Weights of a small GPT-style language model, trained from scratch on English Wikipedia.
Size: 16 layers, width 192, 6 heads of 32, MLP 512 GeGLU, vocabulary 943, 7.28M parameters.
Architecture: RMSNorm before each block, rotary positions, no biases in attention or MLP, tied embeddings, capped logits.
Each number is 128 + 32 x the weight over the matrix's rms, rounded and kept within 0 to 255. Layers, rows and columns count from 0. Numbers have three digits each.

# layer 11 MLP gate, 512x192, rms 0.107, rows 25-49, columns 0-191
141136088178132155160199094169136166102080072118191128196092124124164104112122096160178095102076116155102118148085147157087129142081090085131165113133076125077071160078134129123106036127095163115204068098091172152081116148101111088148082133116130104153167132190133147073169074149112192149125107127121105085136128139192094113167161044139114155088136170119131118077128142137092142141094153110118131111114075094171133074108166155127155088130132156120152217156079078148082175116099112122109090095169144141106085086110112096077078146106056099138146157185119117102086148081162120111
155079075177081081104180182136113073155066171100155116084058169184154143040126150165078196141026124055143074100129150127077107141124162134152152129133114129069135105072150164110118099080146152124202140094166101161179124157137161134131097069089186112147174120121124133070125077130120128057155143135143086148141090148108119148140167171086149146152142126091108100145106140190144137122136131142181110131147107127113136130122119183082092129207100147170190147084147146117138092078119134141157101149047146119187137140141099123115175089146139206126160096161133110154127064093125140157
118111098094163132197205102051072141098186163097112113163101103133120167114080124084121120113121145155102147178120141094103136118110175062153138034070167141135180114097114085096135095109103103154146124152148131118160040163089140139159122116165100159179175111178175136088106084102118116083190128157094082135151199162107115126162149174184132096123069140093116165122140092154138184155151117152194165091062119163112161119094143169174149109127164117147139055082121107174100173113121146149087155173131156214168143139174150063113081125090140155146179098136137125146091084149181115113
113145134125156128123126126112113101158152185139106153100067097125104161113184121132094178148128153118121093087156126156096129151089104159128105114138160131107104114147118162066092120184180130082106088112120138149140148133128154116099124166099096121162159139207131113175117134158110162129163126143112046143135148082111113140173140132088156126094147100127195087131163105134142144116119102071087138135134105113218134090093117150109167121074140193220138095127153115121123129110101149113150158141163165091167152101198081124097092173024143116096122196129131148097116120044143152176
170148181140137142164134105167098053123146178180140115163166137086120121133191139207124190140099088088160178096132159125107118103124116127159102145154116160077080152081075158116105153105114141128103169142115129145125117163066138145161135116160104084151084101141139113147159144116143163099143112170050163136143078100120095175058141135104093207141107177201120116106171131128123160125114090088128138144098158161169069148169119165144078096128122140139118111138098181171152086144142165182083182168168132134125102124145104122099158120138136143170139110125092135147128118107129179155
093132154104131145145128170133166164152135146128150136104109120112098103136141125190092134147101029111099049125124202145041148135113138083151129152189106164093157102096144132108166128150098090084200129139122113092162074143165140175157114081139145096174175144160095157094167105134124129082134155092147092182121133126122058116116162097140136143124198138111086121106110090155106132139093143127130146109111148146149127108239146109116109073127045151089148095136174131112131159080072094179098148115142152152168097213112132120109124130091142137122154178111068151095088100131129087132
126162151174104100178161140103140080113145144108126099144099103094166136080149134168093130137104121140073151124135127119130153164075137125121105154172164125106163074086110134084104126106145086113177141107138111160119109133135113121154176096117086128192150133187128117102183100139101174145103153097108076097151129111066124119107179094106110204079153108147108059152161125163118126113134199134180170111126137151148138082147179113133187080120112189096095144131138072161092086123063145159133134129182089155119123157196099083115159130106131146142096125100104103107055121067105128115
137126090152114098123153120113216114158142065100183058129177174060123094194123108130077211145139103093109092086131124149125097130053126129089108072108091065138192087099140192127112149141054207216143128052095116136116177164108101155151171045105113190090137092178095147120149224116097113161122095133040115133164184154024200147169179160166130181120072183098069089040203136110168117114135169133151197142127117116203120127149182126156181034091178139085143110066145110182119137104075104116057143197138144143128146149151130200111142166052115190140103177136131147101072079113090131142
101066141144081076087084192127167160147169182144115106113107176147141099118115083101106158163061122113041151078117129211124167106107158092115150078169137149090154144105168093119163106135167192119148137109118099181138192147118120154148132067114144170123167133122122115065124174090081104090105119197164142151127137116136127100113159133142156125156163074127106141140144085191119058188154093117138181121162169131119074124103145157083101116170177131104122159088129181116114173135076131162121117162147157078134199110159148170105116130127184120163089100126155166153086094118098098206
165107122122093126195162168106150079140130151124125078137143107096161054126165134148089107096135136093114160076180157162141156177172113171104141158062153157157163153143108140085156109120154115131159166137126130163140141073126123138118075135140066081102151130168158128137131136163105123117153173133146150177120157103080108107145144167106083086094149104116052133128123146139187065120129120125138133135115145171230122135110150188130150107169140089103126051147149119168108041080107075147131183097105112150122100164165163102110130164038120149140123114175152119074135084137109071184
099087087147108163122091167124127129149169124147129092070123153115137140102113064128131118132108142120112069136155117150056117145085135115136102121113177139182133103120143143126121108144088142142176047102106138112121145115108092190112158136058116150130164083135161128134141133157130113068141089134151106118168110129173174086148194143127149159141112142139178127168157117177153121138185133097210099180141105116130134074135157183101138125144176159139124103110130125115107104096076118054119139119198140067206104059169149125130153174128162090109159129122109159123120088104140168177
137096120162129089103149148191142089083182111124106119088140155145114134156105119130146193166129113118095131106090188164082171169131121147139108086136123120140141158109096114093149189130115147151194191141107149156116152126102122137200096086082107110101149081085129121168138131132117159060135152102140142093122141107135120123091163182120087170128121140128135126147145127141164112115128165116138201142118168116136133136112123187183153104131120163122150141121151142143080144117135176164092114136101085139120146144169145121041091138106125136121091155081142086123075124121102185177
128131192119167096117109119092169184120093126222161117100155153138114087145071088150074120106105124073144116103151229083127076102097164105145137125129101078130210111049129123160079154115138172127139164142089129166126103134094142169118142016134137086105161115158138114111144169144072108051102079142088080141146148152117135170138166190177031134124098112106103047089120119184085133064112124101128191135136092115171080169120141115135162095132119112135164171035073100092087143135108172139165130159087175150188107083177096153133087094122145170107149174100163123167093088097067089147
112098123173155151138169160144139153094142158122169055130112119118195113073083157150136135101080165145168163086181130134088142155085159098149110127109176091118159123094165153117080124138077122111175131084098157156164145132114128112165126129146149170182156120137111119125135154195168148121184097109078081152161092078122145112130142087197098150093086093120183117159132087109168132112188089087170117115104117133137141093147188127102109137162136136129078091150139096172116157059097141094110138199135132081169117102138108191111110145068131118120119121077165172097141031076107133175
119149135110122059104113184201123152180044056156075117151153145106061081163138121121131110097139142182094120157133170084145178107115131100137192157115100111101157114086134132173096153128159112082101179118127106092100105150149132095084072120129117117142114148154134180156142060099088151146204111101114153115151096149164109094151149102115203112076099157142147115120133121102098142135134165104106086122120102128121151131143177096153170081104045123106067080148066174121169174121131162128173108112147142129117152097094092180176182086172087116157159120139076119101123145114183132133
151111150150154138090157129203125089075114083085136136138129109171083065075128132146054122144151169122123141091134139130101030166147095163165114137151162127149135093115170164103117127124118180142132184161124120177168137097113149137152123082140208118141161142110181149056106131184149127078187139124123126195121107171129213097181154175127123172079190135125139128153148168133165144117124116135166124185178173125154104169139154119161082091107132108116128124093100147147101120103121186137173070099075110155126116162118118149151193135096084142107163129119113183115124102068103084171
210152106093166078057135142145160154107104113139162094141167156094079179149136132146118134138134104161150082091151203096182118169085169090140146198091079158157167165098129168148100152147129145080117184136111172166154145138099035162132140106127134179126119116125105113124141136144168113096146100093095156127171139108108111168102126094158133154139137133099136158145149124143057147138114102163150198125091116142123133142128167144185096115087128126177130144121095163133121087136077092137160147089129098161108119198074185072149190192082116133110135153138083128102124085151104120121
088148109160122136129171111096138092106085068106103163165091154163134120118111139150104145097089120116095161116105179136109111108067089156110157182102147080115120156106124131128093100176148167119121122086191174145140088067095129138137115162151175142080152168132135176092157124111184098120143117092091123165140132136149169118056147132150101134173161159047085122119115132084103080114123156137148104079204059125091135097207148108112165146034063197123135118109137120170093106093170165162133095128096148093097108112159172155136103136116110119178085132117103099122119115117129136140
158136113141128181109153115135091087081188075127106161174113150171134129093201148137116135085115166157153121089165145155067123100110097083183126171176129086134136109075104095061101134140130164142106120094153094158149127158133083166192164141139152063191155070131183179162144144157147160029164107094101122118169124134109147147112159146159189124111087103106106136121183148122110101150159144147136118120059085152126137126202153119150176155078097155093134157120124126145096150113123119121099131117186133118138134079088096124099062104073166119130141112125076206051087098081134151169
073137102122083104163156152163099125126130149101088117120179132133173079086145141164121110131111143167123088148052125113080069138060125116135073103126122112137137085062112088097140154110085127146159119185122099216162105159149082183105106126131100093136151091148131138152118090138092123114160144055134118141152105149108092174147144153150139115093151238115134124139058131151157080137111077121186098106134067094118179097075158150164156110191150123098141121151107105096110164099096136130105098169087083139152125164106094097106141156103096139139116105093176204099149117104114139202
053096186131080170076185145132121109126072110110112103083086100138128086111114128131131180145066072109137098116202149133088136152166086132136106171184137152055130049135092089186116079146113182138116141129110143193172107150169171143131071088125102184161158115090094121083151137176119138117145122089091109118133143112164120130081183155127159190117139084105125097161141194104113136153098166144176116135129106092139134094167121076135095101138127190148104165104104122135107116097093161158096098044160121055140140104091154132099186102159136168173171172105151101097123123110106122142
133055170107129126126169160140110140164065170188086130130100107130153047124134100127136073090133149165109120176151124097132169143164144199108123115158068100109138144135143146122133156106084110188142110099126150189160104174160169124125084122195133067100116143190123119109116114121137112126126091135158116178123150097171132161140129123117067117116136140096169094179139160110141185132126090135128129139116097118122129103144126087169131141125154108093095114097161077062115107156095131059111127111147114082133163090110151119122157131150156145110124140123095185128128098095114151117
132107148081175159109142117146140151116187088108102103148174172148111140060124094131090105067143113089060105151101173049070083173185089138152129104173145196090169048094176129169111072094152156124102130185156098176115115110136102172144166111109109112137126149157111196062103160170107106130117094099059097111180141193095150166099123184174179178095135094103128107092115144117146156096115076102169197174121141157142124102122150143198182081171045119136167153111085158150133127135083135143118135143129122148169118130093160119160090121164125168130098127090105202111106100135075171162
138171163111081135116115161156190076108163139110144115131157123069112104064118129156125127165105075120179093126136168130114116195104139121117152121185134090111128134111090090112134144126096131073172091122149098127086163141123170157181155115144107147103139156112076159123130155128156130117141153143099110156146149142134109090098117105124146190165160093104127166118151118163086126170151167128175146148109171143168109079166126139171171104098154129177114120156191143154127093105076130167084088114173129099121079144180172137084139149124052145090109143148129098110125123177134130120
126107122130130164209156189170168034116088065151141152125099106158164147106198167139156140115121128140171129101170110170124117170146188154145110148135115211078133145057130143082188106133123160184127075126100143147148114146129143124151140095081113096171146186179126131102169116160093182120147167085101128133147078081122127138093145089129110155058149157126124163141098153158163118110155116140167137085212167105154139072107147133154140110150101191133099124145168125129138093101065047140113105164178109135139111152130143123038178122088127210148140181185128119125092025125046128073
# layer 11 MLP up, 512x192, rms 0.106, rows 25-48, columns 0-191
109150119136094203133214146089139039111109135177174142165130070124159153121191156139154129076124145110106095087145104192209104072094090139147140156090184133111119145117157100166161109104119108149127111105112088134137104196140105089129134116095136082071127116180143135163143122085165166120071148129152160164148159001108133120095130103110108168101130166116138091171140207070119176110108147120094141133129131129073153133146126131070171122116163175064121158099112110174164168126087053098159053109137142154141112125106108128156128071076150062187113126128116079087119094138107123136
110133176126139060139123120171103117103173122134106087141142072060100167103135162108098094160173151136063175131136072112110115148121118144118156096124169141144109152148115125120077087170157125147097107145100129148070137139114151100167137075167100120122135082153170144173071149144126121166090083071086152111117203089079056160110078110139122173131178081183152130100191146073081125099177107068121144073102162147126043155123107109112186146157121173169072149108112168122114110169142143100097211175157124080115095126167166134159097191121126082065114175116113146132192140172135163081
070066142099079109122153144124163193123086113087156121114133133077129126155157102091108101093137130109153199154095118165134134107075188088166132134073198102110157111101103188111123183065122162144164167145087128135146176114092141139144120137140130177071157138140134106127029112109106108214158077167098172171130110193128176076175110094112167134168139135148222119071086144130109089142058135101160106147172157156147149135124141148089121111170116119157077104141076154136116068096072107118137128110138137183167116143143135138125111182153101162145113130166145145121115091118050123164
155162112116139186119197138109159142113135129146156125089124114170127089130080085104136115156094100161162119181131132143138207172098159168130076104170116073147077125126157184116143071166120111132174094109136141122098094097117204116145154122086159141136185122081094130093147193145172192140098103109094111154122128165101132094156125221116184084107097114112120139165151137148104113152106087183155143137125090091114124122150123126115105135128164167155138121132081141160117164125087117090092088080118179102152074094125157092115135095096187167099141160165160105097112099185071124119
109105103104087144143155169102172160150157110138097127129112176185180112103040173069118062142135107166087134148129127113143074126109130129101155126086131096157168096165164074154177091134153152134180044129160128142101132142151147121157134110102150168110124158128146164089132110191144074150100102123142120161096153127089109115169126112142113097155112131115099096132103118107152055160143177137158144126125120109117154143014121091127156099152136123084160086150129098125134155073125119053144068041086145152124146122131137101137101107116102133132130130158160119103137112168129080133
162090136159127090094166110161112118139178120112139115145108137166166092151060151166143115134111196106113194119103092155105135090206106175177116170088155157163182162162128091135073115078146141170106156144155141144124139152156132084075151133075079199077096113132157137104109150121106078127143101158134156088099127152154157104160116144107141132112094115130084165121143178098151164076166073106130103154101089089093082098099096080099157185155105078137153130110145139124133144151156135114150134174121049114088128077151113112167127084145116171108103084112160107136180066075112122193
114098099123113106096106133119157155179097135119143111094090144104127081217123136156125133146100126103159107090097170098134132132126135112102151150126083141147116165151117120148157144150150138102101157128126067099182159145141127155158139103139085096122096160127106156124112136137058124150111135117126170169133174167185120110112123123133134128155081173109136153068133133152097146156137073132097095138101132185121097120103092151107090134143144110116185061161155141133131193129131096102075088113069142137117139197075112106133094143134125190129081132154178139110123107160090107182
145149141130118140172163108131079130115141175105099130129045106173129154070122127232140093113127171142158099210126167050077178179114133083226152158145160191077136149137184073164140132118131138078169156174129117088132101064083185125142104185141102058105126093117134142187114135145118081093168215109154023142123097140165071133159137075101120133221148064183175191201039087137079091123134047163106087079132071127062136120104100150146090153137124140139161073132138171142108124126119203122163110066118123074223137065087068094086136165154194103093173063079091122096144115110153079166
117138100091121176164120116145135144157114144131093149117147137142143164105161161153106123119100129135145086187169115120138102172138130119166121157141090087132184113136097139193045165079176126115126101113130081123123105151094130117111081100157100075145083197135092130105174161163122124144138147114154106215119094222099211108159142134134165145059118162131164147167068115131087123101088099120109073171136121135155167111104119182152084154189065114120141106114148114092081114135191150084083116129119121094135153173097119119111150115095099212142169119149091134116178138170139080165
145108147115141188144156158104146092086165120103089069130106078144192092061138147183080119134148119116141136132157082183127180153082132097112161144072173139083100135147107102127128055123149136157158138143099156163130131079158154094106104168138147118098119060127106161152194122171200157111146113092155132140127151098087089133087117137122130117139124115134124130138122149076137124190114115094113111080114064167113123103120127160135150164135123106177196115155153174119121107133127087090092124164101113117086134092135123116106122183122124049086133174125142119168147082071119111136
105121136173122127152147109173138134134166094165180101099178090155156074110047102095070128142091069131150162119168074158146147151094188150166059198061104096129134070096106094075158129155083193098176135117116146135173114164128107139123175124114116161143094135070123110063081136132128144151196183200131158145105104153101166121178117197113195092159081132121107182099048128159136093081147130119179156145105145082146162115116101162149117118158138161120157123127119159138119109110077117197078178104158109099123133153111091075129153112139132224131072155099140183104117144157112125186
142135166103123133158132138134138177231118123138131126148077137122115081074143098099078103113132112142152152099178094125128089109122153135096151172108093115114145090144184148117128077164094132106102077112165109133157124097159154115074130165164120140149124203180180142055111126127112074145126078150119089146146113171130186150166095095078169070170097120132119133092095124124142117124130104107121111097160097161138104099144134095142108156140141094105115102160092145160120099141135143089150152142144171098137170120096069122197135085139098125107145108191135156092161090112154076135
180139146162067119175089074144030138133097102127147109179088131162170062139169115153152127040181157113126137161155135123117071068090125083064140107099166138082110090132070130082102164114147141127136180083187123171166143122164094158153158140153143057241150098140142113073147056077089090128142149100108130095134170083140147113051104154193135132124159121144144155177164165166082171114115074099143172096087114126119094147148124111104133171094166159119113107150092137095107143097143151107154090186155110132187102153074111117102117132133107177116158124082159077075144121118112125187
099119159084132123075140126036070114124149097179100127088127093194087116150121078128104087186130091101068121153175107121118120096108068102140150127088193115110125115156124104112098130176164134140093111145137112106143092146109132124156098131088159162171133125158069132164114170096096141087183120144062119044119118131092086158103107190134187097147081094099138117162114135125173100071103158171136161083152132069156127103102132142074121144152173159187141106063114150144125104145133116132163144153177112115165102091155133081145117142080080167067159214075134152094142136116126142134
130089133077108117115042128155172147098121121088125119083169048108092167142117126164126115106136171136148168112090153148126138179168140117184166201138110109120120108112117128134107182102143147146118123215104130124083158171143188122121083096060141145187082122115141156051156122118118113182154114123116186130142072142099153085108116124119149160115163097123116158090043194117124111084091108142144120117171118179109090131074148125204123113118051171115073156135074110162095162119089161117113093137083084207169129123136161124142166085123103103158096121130172131137091093171091105146
137150060110084102184097184058168186167109167197140174100113135193148138161081148122202191113167152115144159176157123123165188103107137147121141095161102077076075132116084090168097108132164124131111136103175144211107071101130108140126100177133119147088101102123117152178096102035117133174099139130120129068102140063129081153100115100208131080147123078118121089069124116170042125143094139121151141123135102135093163096141136104096139159156127180123121132140117129078124118100136113114101162145101141131131142038118180111110107104139113117127114143147153103127173113153140154148
168152119126124074097128147120151124174169091140145091173189090058093137159073150139131140177110090140168082088127132122098124161138140083157119110141167139164143148133123102164135131085142086147118130114134132149091109119107133133137141115069092204127155076111113131075188207139090127183175170132084129113141106121084102195134138109127111130127100119158206134140150167130157171101116137205083120102153116135126075165109096140170133101128090187140129113122141097126152056129096074128124169096141136122138131171147092145119143171139186122086138132133163106182099124119167206089
162064131147115103152080104139129113120125168144132115151169096109188101150132072089130166162190184160110159173114088180124108130087159133155118095131140079124130125143074091177183112109142116153136154166146087071107144135109133085120144107098102081112114095099151077067115156098099126152138128100141142119102110145145093174178085069124155125079111079190151121170159175130099166145126111130121138120103171094125122148093108075146130108157115083103104146160133125047137169153109100116164145110158114114161134113126173091106116097118129106103133121199159138115095151189141136074
134174093094098130124116103175072152127182095064069153169100137113126133122165168068143130109130175161121137109164088116089108090134192077151135126155183100191144112112135123057108152137158148102116121122129105149146143160139109145165157161169163067218151060110143118149164134092207142109146084126103139117168101147130131074151126107140154076112097142096080121147166103140118166117167087115192100084112102174120139120159159126141134138086145135108103133145050146104160161133147163163124160143152099129118137122126148176117083098069162098109166053155121214116112113103155126146
146170148150118115077099124183104208099072101118138098132109154115183102172172111142086070099111160115138128126141132080131097148117083142105103111102097094151144149101135090078116155158069162162067187114151064186162161115190097130102120089135080092139114123085197143151078083116120087133141153086188072082170125140127137096114180165147148144058166175111130103135145156109149186126089116186115145144091056128056156084119184062078125104072114098126174169151121072171081171108146170150123097154171104141124105146156146133111107153117062141133104112071147188137120176086125103141
150112106174134096114208096121172114133103082150100186175143104117158103152097129092162156099060137094137164170132148140147113205122178143105164072141137096111166156125118076071143083113119151138130143122141142082136155145063155152128091099090185125130127134161095152133114115147184120159099087112073165158136094162137218155136121154122060093144114073052116119083140110138142095128111121167145111159125098114122081173171134156129129125164093136086123139116072159151126174109161112150112156113064160117183159118107084122145111094114146160152096099117139162151164067098077127121
127078141104093137173125212134128150122119149103151153117137137071164145104170122132136176142150122198147166126160101069173179101170160148187169143135191133134115173094125166141092121120132125108096145151108187175190079133126116142080090133139126111111091140091121092114129086101174112138109139106179127118124182117143192122117161115125144160179159163166073137126078167098178132081099076143111103142141138067170150113083131139129129154135144116108091145122175171129146146119093130121069119141134114120121167122158175174121134183172152115131122133130122135144130139142098085127
100134138127096177094145127132136086080137088098176113127055092129102134111146087103156103121058137162141115136127122178149078176115149124118033138076152184083077062108143183083103126141120142136115079057086176152054120099189120099092100139160170161115095125134096166130161157122147133181147104070120145148130107123203089072080116118153092137166107132146120069138129110102111120178159167146156078139074088108145149148075152150135136136154112090116125138125116093113126112147144074102188128153126111072209117105137101156135118127156105097102076173127134154141138129081222140101
137139160127091116153128130103157119132158169126149118121114109068121076123096143105114153160110120113148091140131155086086140165124124120108152120127132141146143154143172071122097171109076136084157128097152122117089155115120184145161155102159084110122125105134074174149130148079149063131117178151146126063120184121165094142171116095144154176124146136099176133122130093151081185149139140124118163111116157151145090082169127099142104107107182088165148115149119152150111077112079158142079122128150143107132107188163201129095128140073143129094104108109075096136104161156174139168
# layer 11 MLP down (transposed), 512x192, rms 0.0986, rows 25-48, columns 0-191
140094165137138167122152108108138100152130188068154111197107137077104172057130132088061154144067126127104119082160115158121158093166100175148081175176153145103158096103200128150099135115111157124112108111089146128088131066081158090158113062100139136097129055119098133167080098147060203147125149152185143150013142156185137142125161087100134112111141107162150082116123148152106113119162088160107089118127196117198118162119110124146127161120070146117100202084124056089123137148051075146160102099102094134129128148156153143125155140151178103143099113142120182178100056134146105129
182115142181150161146125139191131134147106099164141133105178108144078115131151111130121145183104083129118140137126110094099115112079147110119159148158123138120104146082093098130120208137106170126198105171154193126129120185084186176058128127123148080134139131086118163084080094179118092152149105177077148132200102127160157142106190126121181132155151127165193110138116152188130066151182115107162158109118182150123141163141239212121124149101141101119128158131189104090159084082078141103166086146112107124139072158126069128139132098173106178166134124081117131095077086172127178151
149122057165131118115178183110161178150175180108155100087127180162149098042063106113119169148110110106152132204116109114133176157160180114150106126096083161143151165175137121122142118157105096157130107129140143142113150089132158218126095085125081132103152075100150082140087148108122093156099122126109084142136118080173109172124211126151117097112139131084153163137085099172147146162134125103056091173116185108150115155068140176103122200111067094118119173152195094090127137114116114150131169163041129072198091129191120105135107155162178128063109141165142087171132082070156131141
127096095072141102110180126150140158139150156203083146195094111160133158137118155113142156082103074105144124183135126168157107189094150085109109189133110141054073122094125122115180091090102076089114169113081166122127158127136105111177134055184113148098123094122113170137127133151126098163098099081123126118098100161141143147108140150135067143084100165153128113093088144069094094133187151069141109087119148119155162141161138083182130128124156126133175190120154116111096121149116164158170099094100121077097119166125141108175098098115106129162081186160113113143092142102108078121
180146104124131060096166155134134071144151116160160102122134168155092106107166091114132149148123128150104082147116136111153106102171124143142198158172058136120109109118146091145089120179155102208124133199082137128117160134122087176062163117116094105131124147152163097118171099092058116110124146142090131143225137147103141171148104124123156133108126125166100200145126138097136133087150137150078165151114165135136120162100198136168152117112130129119111195156204126139111156189108146137118122080147119077136158075110142144160114120132120134135111118161115118053085129129105182191
171170086131126127134118165115129145120203119154141114128141146162139158155139172163150106046113090110099098087128088157109119133097125075157115159127112185106136072077155134106074117138077169161130166122095129158121156125109113135167120142122148103117103115123150122095190164142133128089158176099138150127250077134087099176135174153164088143105191164105117152088064096135090137126151131124101104146169085098095164107114246160093124133120163123099135121106151146127141168108118126141139124130193127092084173106164100158093139108063131143165082114105197115080120092091161125158
139130090147171115140155196147166144178134129176101062076147129137093068140151166140103148143128089156145133073135165115113050100139125131100149092118101164093150154042123077113152151149156129144113098114111093085165110121120110171142145098153158130099140121115122186117125153126119104108159129144134161151178168175134126100116145073114119111156097144083123162098158159169118125160116157131132121144155132110144118125114084107130099101174137144155137092090145156153159048096139117061098159145124187175121140206142070148072145103134135124193086120125141181129132148127070104122
175172142100105127139153091141113154133147124136101157091121141131098060110123110100066086195130096230189105090145167131108110127126125065106146120168173133173110110103099097150097178139164144058135140179108110119187094125100178140079179107137083128155107149052041099114235110136106175118129134142156102062087096102102162097158129164082153083191128106141137172154112082085104165100127109187140144096150077122132082141179076142129130138139115182149142136154162173182093138091035154108127157093131166161121182109105163051086085165156197111099171085139102145113043064118158174095
086149157100171105121079160172116140103165152118023063146182146113098152091154100076092165107137091122116119075149085212108135124100084076143089069131110104130081114063110134136097094124139162144081183135171085177137115051147107095139143132143170107177166110139123101149142103097086122127161150130134176110161143135105172092114095156148135119151115157130174138140127129161113116167166119094126145091101076089156185100112115177070178130166138123106172156095168100124097139117107125113122081134134133130156154098161122088135167142136097159091174087090099180114142042122097138133
118116215152151131074072138152061142143113093150190164110105199098085122137151130128156134152121086164106152148109142099121112144111119100131136117185093112153096111096112066183120167134110107143146153118156144105123183160129123136125145118135109108124100109144085158164117113132124125160136143132197138117122162176174144070129152132115134123133157118119189093084117146134148126135165138134131134166117197067073166121082097093155132140131101140057140132111122102110117112191103109129155112120133125148197187097062129100130136110154093200135139061113154067144189128200156104139
116112126131128188162182077103107114077136099153119106182175179130171098111130132082134196212141057119072096145101122150133118145125135151107150128169132167148183114142101146102153149082097155179140114131142177145130080171099115073132084168157195170142099128080157105120106164147176086113156081078123109143073147173131106160137092141091105112111119099073197133178122144079137056093150129094114097183166139074132136136128109167136145202061205112092159132101062119129075147079091170155117196125173151134165136140180110106142136165185125128112123181128110175169143105175139129185
145085166158104117141138108086152094122139110171152138155107109150129138125116123122142173132086109110088127055097136131084118121096139137114109108138140110120144116047119095087116131141117163143114167108168104179181083120088076219151133118102135142124143128120146107098123178157131171058102136135161145104210140141145127162122174168138140150111160165090162122108101125218132108112143168133146164157131145115169111186151185143159134067137132136106109113128141121151097163098083184159103145124104112122142140106143168144091076140140148175132112111107108097125040117156101149179
052137157086062129097112109128144088128166108113146183131130168125160125154073127105142182116110148125182064160131139205149116173170080113114146080148121112101107165166111089078106050097095104111141137105101093120110143115132187079081053161116148087158141092165086130170159140173153134155095130130095143177010130148168156121155138084119152158162158136071137095130202066089187101115130129116115177145096185143168103156171007175140138106174104163145127128108108164119130168135092081101126166108133102100198123152096157110098219120153154101163161133102103149165147116120155159149
119148140123095110175154099132094218093150116130104156100065146165137095104162124143109174127191095132162088162093103117049160126095177124133147158127182186113124117125125082147069134078137137099149165133146136086162125147193119188127127115154129075151200124135081145112198094204109172142190136124112132048191077122094125170118206131186166158080126126138086119127092123121141087080122182102167142121123176134108138135098181138094146112132178114146139131079118141135112121129134184090105139119188080106122133124116131146141099117152112141067113132127116138100161210139142162107
086127134188092143130138072144092126104124120102129186149083114169206135109173124120155072051157085127064204142141085181150164166087118108090145118177171114135129110146074084122143110116148090120158097042178136175148123128161084056145135093129170117111156090133139065138134134124174137066108127151158136122050163120109091189153050109117137135134145103094094145128209127174114107131174100113120116140157125127146088177148059127103095148124186146091173127111126131047117120145097143111133204117112105079091132205129120100086086163115124130141122132102123131104168135169142122109
149107194159160108111137161226106130155065122127155140209106127112145121127131077143114146132131131090086131063170127138099141174088131140094132110133141070131157115081184127118118176168076164177123107100116080111131147121105120134113202144114122075131135169078181111113140152129167158115160184157093138130209082121106165102108188111155107108166165106174134131139125090151144069161156107159134106080105186107094146132084226183120127142054116102110172153148121162148068076148112137150118138147112112063108120140145094106134143171087133102091089132080170156110121123110093144159
056105106187112079130172131127188131103134116120113140177166165148156128117170093136139130179199107099138063136154146178094107136139155168150090135132139054095132103099098125179109127149139089108149098097197146140117153170132131121088179136089067179149151116127091222123098107123131101121154160128122121080104052123121168122095133112139105179117121067117112146126151143153162191103141140105151098147156122102125140098117046145134152116172153148139128123099151161134099111196095107095139090131117137163085098072123077135150086170147176162109152122151125128145130118087206138121
069115132193106115142080197155114136118133126167084125117137107126166120149147163164155123127147122115095114162129146183073099162124129087117098099165115121118143107103136108116138115106156143134093147116153062064109093154157092148155148095111124098165144137097138161157098127149151153144124144129116130142237155166154140141156192135139190139058141091096142106052140152181066129174116134085117126134131103132116107133175190137111144134092121129102114082079159130107139126108157146126119127152102130123105127129123153084012109101146153137140151153132099099085102127146163106162
118124165093154122106093138086142174073076164104142143119150068077166216122206131147154087125163132128112139157114081151140086114157132151187089133079166157161114089173112176093121144076124156070161147129106081117048100118143111083151163159098136102158132139132109072138126093118103142147164081134139157116128129131161146114125177138151173124125139108166106111130118150149180139094131142069100114112100107157142143173103098089057168183113152079108115110143107149087132092079167077157166134130104079111178106072147147182073110169128111092170096144090110167187133156106171203111
113125132086149093090138121175136117088072158117130121096182126178117104127147194175127123122150122164159141168144175098149076089084099157127082098095128104189110107142109105109102149091105127184188157161132071140098073134175112118107096161128120085170106086152147100118091128119071107141180166137111123135008132110172128102044039154176141131131116197098146126124123148204133165105060126130154124138103158187166134138111071160103111161155111121161096157103087158126124159118063179156099099182127154158094050114112147192145131162149109167137109131141178119171158166130158176150
171092102097153159122103130130204099146110114146153153151114120198123135108110079130077143131093143128106088049137146173134110182101184134121119104156143118182118165154175127129136165104109168141146111087147096176170190043102118152121098179084144165134124097078115152115121143144116194112140108169139156082121138108127170139073134097078148124122150100145200068192117141104163132186162144155073124117149129104119100103098160172165057096149154169124063148166128140125118131132144100121105158178155110092161093128154201088089099140130164137112188102177182110143105136153063142124
147199125140134145105101068141117101175172119162079101200142165116095121142122137103111113110148065085135046139137153153136082166107150062111137108156139169145104069145105097185151144162122147145142157177118116088132173093151121127159183094099121140155134137147141160122132145187139122120131164189084133102124080160118077113158067159113123074113125068091164143118161096119091150125152168120144126125144124149132128105157168124096132136131127106168129117118084110160124132161176151130155168106093173152117096095123076136115132119114121122146137138107184113103086131164120105164
096096156138107148127151149148106087169138147116108142135120147139156091126132108133123167128175177142156104192084173183139104182065097098141114146154086103084131149161150117115199114152139172164128154131149146061149095191178157098124081137138155118102180138091104080118106163077157144142100127146163127135201129115100156107114195167058122110058065069147099135162137088179097113174095122125037143151113181158119180122156140074112080191212081115148145096147178146097096104129119096111090143138087162081133059170126206137142158107160096109136110122119133110189063120086090123112
084160125144121148117174140164086178095122137140111152121114093140124136091071084159064098192149116107169131116172135077083107165139156123110081116115131182113178162132141113164132136113090115156133169151152120094065139078114154132146139163161116123165101141130131119142138132121163109205112125101145171081046084092160148058150081069125107124119157163118153105106125128125114137046053090175163142106071137082165113129134045128152139159165106124146111143159131107099070143162095147119123131089097088117171114159122135092148131194176084107126139097120159098140154172152103147114